From a checkpoint of a small transformer trained on Wikipedia: no biases in attention or MLP.
Each number is 128 + 24 x the weight over its row's rms, rounded and kept within 0 to 255. Layers, rows and columns count from 0. Numbers have three digits each. The size before them is the row's rms in percent of the matrix's.

# layer 4 MLP down, 96x256, rms 0.0689, rows 0-95, columns 192-223
085:148133112118107144144109123157124117117128143149131112117138125126129128142141142154115117119125
094:105104125156133161115232116133153142133124128161116115120133141136116140135132135123126109150106
104:115133134139112115171119144094112107139129125124110151120110104134148124150137108125146072152141
079:140159127087134149144110136151109077110119118100130165124127137140109128137107107115155130190175
070:150157139175149126108147142126102099097086141117119175121118128127130131145111137126101112148140
101:145106137126137114091131132147104116112175137134129106121120137126165135134144124153105089147140
088:110224137151150144113155133124162138084106123128127122108135124114132141137145173128099123152136
088:128162142129133150118100121105136108127108140088129138115137125137109123142158139110094126102156
101:135156126128111130102084131119093118114188136147119075118115116134135124133117137121091116129124
244:122106121148122106129088123129135120135131123129142158185121128130158122127122110138119129157128
093:143116138127130111083151154125154093127172108133149144135161121123073131125116124132164156144118
077:116131118130131139086035118134070133177103121111137130148152124132145116145093097133142114142127
082:079143142120136157082155131133149123109183156140128137142095131133120113139151114160101182166146
084:158099148131137158129081121156116143160117107143086101113114149122105132132125153120188129134138
084:107153118114126139150083115122119140119130124159104112097093128126117127115130070129146124110141
126:111136136195137146196149117118146122150124132151139155120097118130152133133102102138161129132138
074:115095102111124101126093123117135136121141131121148159090105143131176138152118160113132092116136
091:139139127162136150133165112139153122145135118117133142151139140126185138143137140121160144141148
084:144154126087135137183100114155141106086115150169128099105129118118084130128149139124068071122090
091:140092110128134098152115130118140099125156130108100113114135130125169116119110133121090132128171
116:147165130102124118106198114160110148112151134112134153125114134128116130132123133124140077119097
093:139145123074130120118128145129119123194104125104112141128154135125176142128129190127123118157116
091:102046139113139147115145138127095171157074139172125078100119121131191129122112116131142163141120
071:086115126168125147086139122109131137109180147107092107175103132138125147116124155129159113097162
095:101149140138146139126144146125143137067110120136123112100148106123100138102137170115159108078173
082:096140107122121108123088134152096133156102141123141112128120133123122140155148090137098142120159
081:121123117074118113113108124113118132191085131100115129122113142128097132136138129119159162130117
089:152132124113165089066096132130080107132105122095121118130112127120141135137143112131113128152139
093:116159123168125119113123105113110137124118130155117122134136136129151123146130139122062104130140
075:113108135101128124128120123089134133111085133118125142149104139133133131114090121133112109164129
080:135128147160115113124198119134128139114152125081148146091150119138075129139138142142128095075114
081:105147121126123113156114141102156118093117130066159136137118134140173127127125105114159126125140
104:094151124103137112099149135119121134115112127120133101108089123139083123121145118128161092098135
087:120091115138140096066100144126121133113137144128134098118135116121171120125129168154181162140156
083:162134128125139129174125139104142123115150114151107170133181133138075147122099140103116148118152
096:151128136058134092106148135104128078130119142127118138158135134118118124163102114129182105142098
096:127080126140118125168086119111127129150147126147118132168138140125155130119129073115180174134160
100:146144125139116140104133121132137130078124118123138141143179146121130120150121150132146168120139
139:133112129162128154167062125127151131130090136117131143136133130130153124132135098140161184131152
089:135110127174144117136161127126146147095142133166133173140154139124142122107151107132127143113091
087:096121120114141185128106139118121125138116126143127144115071126149149131106116097123185171114122
096:142225124121133102127140119139105146119135128153114116144146136136146129136146131126145116110079
099:139102121107135127128107125120131114176145143142133114147128129128147137124113115127129171141124
080:133145122106114130143134133122098157134094109117122148131092130123206107118124060127071106139146
112:136156119073115155095125126114117114130127119120133114104145120128108130157142154132114112129117
083:114141122146112092093133146143167192148148134139131090134108142129120123116125108136166065158154
124:134100125152142132127085143138138129142124110134132131152111130121131131117116129123107197146115
096:127165140104137154134174136142111153117143126130148138125113117121063142129113140133139139094141
088:118102136134137134170171107115145150109072139137128111126145112129117126127128141146044077131126
084:132085139099155135129144146113143134132107142130141095144096121129168117116134121141087087128128
089:137145117148130152161101115132093132101160140162111103143120143129133124129096110111189131165142
088:107057136139117131070159125136108113149111131110135130145135135126125135119133148098158196159162
098:115087111172126122151119114112148126171161126129144114167093139136132132120146089122152164114131
120:108157129140119085152109130122110118136105105092137149112152130130117121113149165122115145091111
096:145141118127137126095111125142152119108120128136141107154150115126130112110123122108165088111137
096:131115136137136130117151132136125120151140118130125138144147126121095123145145149104144126087082
077:089124124142109142133094116132162094121108125137125129145090134116136119113102092164065144101168
124:130139118108139124049099140130139093103143110116150140104133122133092122123112124129141165122163
107:127151130042121131078081130130133157152101127165131062123136125122120131140131117128166115127113
083:152102134153128143092131142104109149116172118157085130135074103121118136135144084133191168120180
112:140129137143151132147109127106139149115118126125112134150094142124172136134104084141125167175130
079:104170118118131169081126099117171132100085135143117145108088123122094130126115132098138141119165
088:120106131121108122137157111154141128151162144126139109149103125123156136138145089125180147092091
082:143141139105129176081189109136105135125125126161106084184162141138113127115102140129110149163142
239:145152128087123091083120135148129133126171135131140097112143136121115137132153152127069111109123
092:131163120144109159093152150120137146129157108096141118142167138134117124108120164110149090112130
105:141185114124147103089197143130143145121138131127109102112151141132102132127116166129067083119105
095:135094122166129134132160143123125093103122126117101104132110139126133122113107124109132129099173
103:121140118070136126130118130115107116159111129114129093094112135125119127131148127114097146102114
098:114164139061123142054117114118104137158168118125140114089123110122077110136123126122128108110136
088:135167134089138117120133134135111148159125146167109112106173148126108139132135184130131114109078
089:143141112107139167156205134116177117079070132089126162105163139131092120104130159122113118117134
098:106095111178128101212126138118148113133139122109137165095105137136146116138139105130136167140146
085:161145115098144110133133133143112123088076124119121093141187114137061124142138123141074102150146
086:151147125129136085117082119123139140149079131170147115121147138132124104124132124131144117114160
097:148136119131128121096186124149147146120114131111126141115137135131098119115147131123151151126164
091:135095129144137118087138135125130111084141128123124132127188131132164124118114182111146102114143
097:104072140126137145158135124110117141161101134150144138148075135133106124133140101117141168165147
091:094138123109120159141112150131104095096153139103110096118114136131116139126166126125071125141126
085:141127137122129126099124117131101111144107125123118124140134122113095147114120157148156082135134
103:114107135122129166158176127091191140132085131118135138148088117128098112106119106127158182140141
085:127174124101141108120095130095145133142103145160114096147143124134111120127117124129092111096110
106:128120121174136122151111126118140117126134121113099147130095117126106122130115081127169139149153
083:181055128145116096143189140142131128144113144118130126104131115121116116119168163144147146111104
106:140147131092135120078111129130122116162164124126149095117151124130083124117137163128112106097106
084:135141117152124122081167117147137117156095124113136151127143102123096130101129162112108107098111
094:070107141132125139202159105141106122130080110156095120132096122138167131138131124133123153174117
156:133122134162123101113182130140136133105155122147141108122158114125101134141161145122124121070142
102:166136127108142103133171139148151154072137121117130128115110124124122137137123114122138104135111
084:156155131117144139082053127146130145135184124144116115153130102141107115116119160131087083093119
086:133208137077106114122129119153094108129093127123156127101129122117136132117120117123142102102127
097:158133108106143093143106116148087138105159131110121123105108133131157130133142110138122074115134
082:139125118182124112168184118115143104154177121121151144125083127123151125112135131126149090105153
130:136129124115129113133118129142142119094161132132132130148134127140127128105123173118139148059155
098:088127128171118099184042111120122131154104143145115143138132131118169121145129153128195165113169
083:127148141143123128156122116147152134152140139151143170132116136125096131107142104123093124155147